Each number is 500 + 25 x the weight over its row's rms, rounded and kept within 0 to 999. Layers, rows and columns count from 0. Numbers have three digits each. The size before them is the row's rms in percent of the matrix's.

# up: layer 4 MLP up, 704x256, rms 0.249, rows 176-206, columns 192-255
# down: layer 4 MLP down (transposed), 704x256, rms 0.0842, rows 176-206, columns 192-255
# gate: layer 4 MLP gate, 704x256, rms 0.236, rows 177-207, columns 192-255
up176 104:554517542511502529511496487512513459501475507499506520456458485497501497505496551529512497459470530482481537481527528508477480508495520517460453519484467494530502497465486514499508486541488535
down176 102:494465482456486495458520503518463488447482483466461501469506482508474526478496498485457486477535480536505533486473487490488478519492479475494522514537526515465500526524442499517530463510488493
gate177 103:513510513529478518483489482484461466511473515479526493521508529491525515497500507508469462534521511515521542531552499499517464550471509504479481483544545488486468509505494483490562526471494494
up177 108:493506478499539464498495495538575512492530488528503536524506515549508474491506498510505477490439500483502428480467485503505523456516515493490486494469513535538517510471493479507472444506471459
down177 106:490485475487525512500559512495476467541488503499486505493481547530501528488490508498454492486500524497472430504473499508473485479507477535524511515522489514502486483504488503480499514539471486
gate178 099:497491481521506540494505506483477502534499470519510490487470474527517483451461517490473476507524502507480488521487515534485463505496530509542456516487491489526537492539508503482485505501522515
up178 093:512537500481537494489529513558480487491514506503499496488499513446490478568521521516488518485481498532477501480518500470503525486510533522459515467501515506478470469474497481488500486539486478
down178 098:476470458477514484488445494495472544476518473494512550507555492511465507544521516489544538490470476492498492488536471472498511472526492492489536491518485509502508487487540490476472526518468538
gate179 098:513495534475487497452477491510488507482495521463505482534491459474475468503488486498517494483488502506536476500464496471493520511501543506528496518527473482482486478468497530508450437479501528
up179 097:508508457462459502504529505513520525544484580516448534526502517460482476532423519539490564494529466501503486485469457491522449453485533497514526503496518556521531477487535483453533496489530517
down179 100:520525482477491517484500512493511537517469455518515531470480487520517510502477480501500463527510481515485552474533494536549495485510508498551472504485511552509502474526452480556510515508512533
gate180 101:544465456517490470465538502468528465508460515502528491511461479480508468546500526504473482507502492469519481534512532521507487506563478489501500518502515525486457529495497488453468514474474499
up180 098:538513472444487485487503492464502489488460473524473517487487490461471550539468547505433451510528483488508508522503524509509536509509525512511487459529463479467491431499511515515560515500464522
down180 102:495464480551515518510488466464539452500510483524460516485532473510515508506470521532495484498516492549493481525509481501470522474441482480505518517516460506540510471517527500481487525476484513
gate181 103:508515543498505514526552473495512547530510504498524497507468506449471473514472476532516517481482499496466497533503490484497537493479490531510446490509534505489464497515491486460527547474481528
up181 107:490461493527494514503505470521508466476546531479543502541522513512460482500496485518497496528488516513510478508537524490514527509520490516479500486495493425486506457487482505541485442469511507
down181 105:457460508555520510500455529504557517521479490519500479493518446547513531513495529492493481520484529452501515495450452508509491455498483536480472516474469478476506485505539459522491478508538502
gate182 105:528445465507473520490489501482534504482485504527486441463523476493478526501474519479474517495540509512494486519506510550470481428507525504488474499501539530525492514498537510467485507507511497
up182 099:474498492518520496482514490472499512463453532473468506461511509540515545507517531490480488499524524505505496510465536494543534507488457457507511510488499480479457486508491513513489513512542505
down182 103:505492482487532513496523502511489502491493561451444544517548463493480477486498530530539529491480483497506490490489507540531476445490512454514442523536452476491460470532482490469537484485474486
gate183 097:487480502495524499487477527494477517491498507456535498494515528493477465473473522491499523519526467503497513476538478475473484485510518517493478470476461529490501516540508516504499526534456507
up183 098:493453453482511512540501541511483491473498503503516499507497461489497526499501549505493502549501472567508509492541486484502505498447470498506501513491496491522520502520533500541516509495511503
down183 097:480504526476492488503484499476494446490482544490506510512480500511475529543525514485524485468491489511524500467488495524491510493502516508546503568489528523473504479504484493481535504518485482
gate184 101:456517514478480494476549531480510512489474501478501515527519537509526496542441480476497540475472535494495443489471509489507499521514501482522537516482485480510459503488529474487466516491499522
up184 096:485540484519498462461491486500542552541540468534453527498499494542523505522485514510519478469497491523551499498532515502494493464524534510480458497496497552502494529485469547512495513469509517
down184 097:495492480454514489515497467514507530467465515488525519505501520489530484540474513523506504479497463531510471506497497500495453473470479481543479488482511509481491517471489494517490527436494537
gate185 101:516506493502491439496489535494530518525471502477465495520483477516504490478511473504520505541522512488491496486518488518517496500529534522492486479490484469445459487519491501529522509469475502
up185 098:489494526481517463517523520499504535503510441483522496483526453536507521475508519503505532535497524487519495525496501542484533523494510522537463502531483502464501501511469476492480502496503515
down185 099:494498465520527484454524542471464483491510505475516491486526505516495517529476447461521533505464457510506487522528494514456477524513482507549505503491490511500482494512503507515482456555486574
gate186 104:456487529492513482470482513484486482457551489478556495520494486514533518470480470505519538515517485478508478515477480527466505518469475519519515541506457493518492518514527476564493515498476495
up186 098:516512494557481535517526485491468514539508490489502503515503498488506465439455502469498482498495520520484501516531493501502491488498491472522479470490527493491555447495468494486495510505496493
down186 101:538504485520494556532482513556501544463547511474487488536512500527486522469499519467501494500505502509537466498492559497529489507498515493507451554492494547484566481488504471479501501487491507
gate187 093:513474495469516536483516554526527519534466526491448497489479506485514475470485479544517538481541505504454502515512520518499496498507496483524489506544524460498501504516496534463511471490524496
up187 097:444526538513453466484529511484462499469547521476476502467467463487495497557503487525485526500519513475509542480506522467524508460515493515471460487482479539471505484445501512477523518482501552
down187 101:522500543452480506486504489481530503509512470500466483535496555474522489522514459480539514496511506462477522553511515531465486455540510501507532506486501487492474509463505513484513509522519481
gate188 096:504505504499458501496487499480525534486548498481491471473514503532477522524524514499509481515547516463534462536496480510511455490518483483499508511505526493475475502494520470459433499471496493
up188 100:563474494499522502480522501481519525449507501479531507499487513508502503474502502535492484508491496493551423513516483531510539561472485492474469487515481503457510563468512540511530508482516484
down188 097:500514446490513534492511487490485540489494484518523447476530504509505499466519512512494475487528482509542475514471521510505513464508514479524516532526478516504497530542484501495522506456573489
gate189 102:521501509537495425555501500471530497461523488525514489487455441497499509493514522508498515519517508548513502495487536529493518507509506466476509536507510487481507480503460506533486500528503511
up189 106:525499542514451488474465483464482478507507504520502497470495486530456484529473516505477517448529475506472492526468471484494475485512474530528502529531484497465536483536510547527484504522483549
down189 105:510498487482500482511494495502500530493516457488508497510464554495496535515502489538504516505566511545509535489489471501479507540499471520506543510487519522503511501499448497497467540521477490
gate190 096:480518503479513480531521526514507506473489499452464477464541505510532463499505461511485514492495527505484496479495513472500515480495513534505498472496496468513460491494524511485508479511550502
up190 101:499463508522495507507498466480569534484503504449489494508541503464487468465538467489505546529466518475467453490492476492490530547522486509461488474535515488504490498501446534477512482500459471
down190 098:500512504510506493514524445519544476486524557449464490477526500483498470486508442490449536513518514527503489517487516518483531487505497518513480497520486473486474504532521480460485466517533509
gate191 105:471466492491482551547491501490486498514490503487563507449497500515514481501465477518511505483513506556528508507510493538476517528508474490442507500447486468481482514490502490487498499508552560
up191 102:487495519525493496491454480508472531500491510510520480454519488544511457473561503482475520524456509533506516503501474494497577510487498514511473464465505499463526439505525520564515509537514519
down191 099:476507465483484506485508495484523482456509536528516509443513529537553517507504505482503532455478466511526472523494441504547482509458468487502512458490516469475461500520494502503472527539524519
gate192 096:451476538508499517548480544471490521476485502491529499506537534518488521459494546502514538493457515511505510511485496535456489461520457498479550487509505469506532490503493449467494467465451522
up192 094:456500495482491492553547483530492517537522531498515494503521487497509528459502550491535493539477467483492466491483504544507460463483480480526532499504503498544494518494521448504468503520484507
down192 095:498503523512534509540499551497480512486482516506492536506467524546488490479480523488501517515495497503507504539464515478497554537499523493497436476512500474479489565520500458499503535510542546
gate193 097:540483509511508582506466486458514533480512548470515516475483526477521487494507508482544479475526508516507500481511500459505468482514518491487530477505513497510483481475507466482464451515480496
up193 093:493487547505504495532522488494566496493421526529478527478490470508473502489538505487481470482468478479519478471459542515521500521519519458499481508468496500484516464525472500518518475471488462
down193 098:536466435508499489516476480498517462511466528487483459515487514477515488448495495513507519483477483489519465484505479512462494509471543481533466496498532487456469555510486496508500485480507443
gate194 096:538432511498459508536505521494552504461500493484415483522506526488526489524523430507488507544458480491464512517531480543473472499521446480514493517546497514462535462498476499473484463497534505
up194 090:484494497482510477498551474523505508482518496500468443500564507514520505533501527491473521554522489498488466504522548502533483502533521487477554539491502516504509490494490501464489449518486487
down194 093:539474525489474480517469469489525494481519509463485525482473509511471533506530473521486542464461528501492513525549525536486478513526540526508537466518479504491562507503505502490510444496500448
gate195 093:478493500533507501510511491495497487497497479531468507529533539493499510470514484500513541493477493469505505528511505462534581489495467484526483515496512513437503531512508535491481489511509490
up195 093:511492452501480467542482514505465495496475466531465487502501504505486482547547498538534479473515515474486505528503460457493514514468518498489508489530486514516516473478478477472498496486471457
down195 096:526534509496487512527472528506470554531511486496471485495471536449536495504493480440507468565498501492503501530504496495509480460527508486487470470465453508545459458492490512533523562532508490
gate196 098:505470499500520499530502480496503503542541467497530534502471544508507454482551513487492537477519478536496507483478465464478516475484498504504506516482477494468484449484468514515501502515498462
up196 098:505493460500519525438485469500470487485506469530434465547517495499514486485529468532502475556444499516541512514495475479522504532501497528527488526508520516513536527519493488477486465509471532
down196 097:467495492481502522518464536498546507463510547537548507483549472514486506474524480481515510455510516458448474486457521450471463491531510531475517498511515507520528550482519497489498506486501494
gate197 104:499523479522493478520496485539517507494487483488500517458522520529492498476499506478499512499524472499507537527480475504487497549510486509500487499523529531490494476479495506478424497483570499
up197 104:461503468521488477522533470487524497512508508511516512487501525494515554489500534511509523560472458464475532544470457531479502508461408496522497477504533486523517475486481492488480530517572523
down197 105:521488494504540505513510509561457512486484476532495529457485560499515528495527487501513506495548532504533513507470496520530501538490509499492479505493494488459487495475563519517497467498520516
gate198 101:506504507515472496509454534496492496490503477496455530485504504529493526482517503477524486468475500484532522456549473520514454454508502510456530510519520535500545522509456471524504478484518460
up198 100:487511497475562483480502499504468487500504471491481472477536477487505472515521487542523479520480547492516486485503492539436557555519544532510513500451461511506470504511479525492532528484478494
down198 098:491508531521517512474544502510500478484534528504514502503532518501515437521480489505519547572523499495480508522512541536481527527453499535509468505466477512514488532473519484511501514524484496
gate199 100:508490531488516531514505475528526508501499444499518506499475477504478510469536490479527460489551494536503468504457482490493539505494481507548527501523470498474492526520501492537521489453465516
up199 099:495501482523483482438496478499506524505507469481476502475480524508496503470467549496513477496456467528494488488489431491512497497487460510539511498500492477458469508481501499501513504451559500
down199 098:484504528461482481496496510462504492501499478462496551507473476474476528454518481518451550504497541568495517456504465488509465530452541481494507489513483542552502505460542496474548473521494529
gate200 099:554487497494483462483487503470480518518540489506504500480470536477486471483513534505537505511484501502489493450499496517478479456521502516526459474519491499476497547506456502521499474485506498
up200 101:479466459515502477501453518465535493541476489515493538478481482453471474508542505509517463515446450509503526468467484436494471486538515507517452480497498484524483501485503506546491495445501511
down200 101:488510451506504509502517501519470535462497485538523488482488480532535504528500468467507484490518440481518507543503511480525499479462500484481492510526498526491477523511558474532459480525502582
gate201 095:519499507541470444487433504527482488450500497479522476498460496524494494514496494473498513508476497521503512493458487498522487494451495482465539455527532485467518464474476495487532503517489495
up201 096:559477528489472510469499514518472505487504507492522522470498456534525512482482501463507527540453465514477525438459523495446503518494537505467471476468508456507505466470459490500508475506465468
down201 094:507508504473505511481449490524481548492485517492483484508501487530496480535493453507482535491480473429481563492556491486478495479488506529489473440491551458510516509476494526492457512487491492
gate202 097:468467513518495514508496465489536495482541512482515506514487519526548525490462502495481476508499514561460540478514508490504477500471473500511510497507495536513542464488469506522510494506514522
up202 102:538433516528455507481501504484486492523535497480511468473484538448503537533471504525513537484541559496472451512515481492477483508490508438488496521491548490458481541504544498493448481506492529
down202 098:506463498478473500497486518502477529466479436536498500476504499481493502507515467515478513524525512522489521515488500503541492484460538451492522502533504506513511505549486499513501501510513502
gate203 100:498459501532544508487532529518514496494505484511482503507500502499486512447491507525519508508487527497482453451509539464520524472482538460510539495498517517486441500503512542463491535490512485
up203 101:495526494493511504501501550480521519483476516485472521524531513508487537519507486482494478531537522513496519507532489524566488511492525491508502495506463496501504461507526515486532489500464501
down203 100:529542465501492494465504477486514493488496559464470510485492461494503498513495530444493451488468485468494504485531528510480518498453532470496485524543470524514506481522509504470522514517464515
gate204 093:509524547507473497490526517509505466513475496515503489510539504510485536488509527492466525513446512505464484503501488531527494446473516483547525464543499467512492489483525513508513481469510507
up204 100:505528553483502527489525539509518494543505526489540532539560463495472518484515522505471511526466520485535501501501463494516551511461529470491501465543522517529489502468492496471492460490549477
down204 101:506541544503516508506508481499537493511527521519484542507512490511476505489512448528484472481488553487474535515493459526522447495535515474525524505475527507527499480520532460460514498569527501
gate205 099:469512559553486551501544490447483458530521509550508512502495508483504529508502470508528501543476516523518490461510497493526455517518530520474524544488471511493533483494441464491507483514492500
up205 097:466522517505515528485510526491478513473481526530495536506484504492515489497532451486464560492496476543485479468460534506501442539527538502500470516516458487507511468485481481482504510530534478
down205 099:481525507526491504455511460491501509517526538486473505534502473524509483471505499548509533519447482496514534474529505541486510474533465493511539516501466517455472491481489528473500534528489458
gate206 090:544506529512534444489534480462470500508468470501499473546475505502471509529456519531510516505496479465508478518499499475521465486567492510521520494496499485455484516509515509512499540462515531
up206 087:477489500485466549496489528501492475495495546527491549471531488519493514523504510463458510523501513525533518481467504522466490496471483492489501510478523525484503495514537451490506476534530502
down206 089:489495469507484470527533527513487473473478527484517471430513491468522468493509514441486482505516485522516467483479510501543510443480501501494516499510545541462506509518444424495469470501482468
gate207 101:507470485496507512516511484508507524467526520491496492494456520515532477485474481501502481499486483547515491480504474495516488492525473484481487524482504504488511471450524486511519501475457489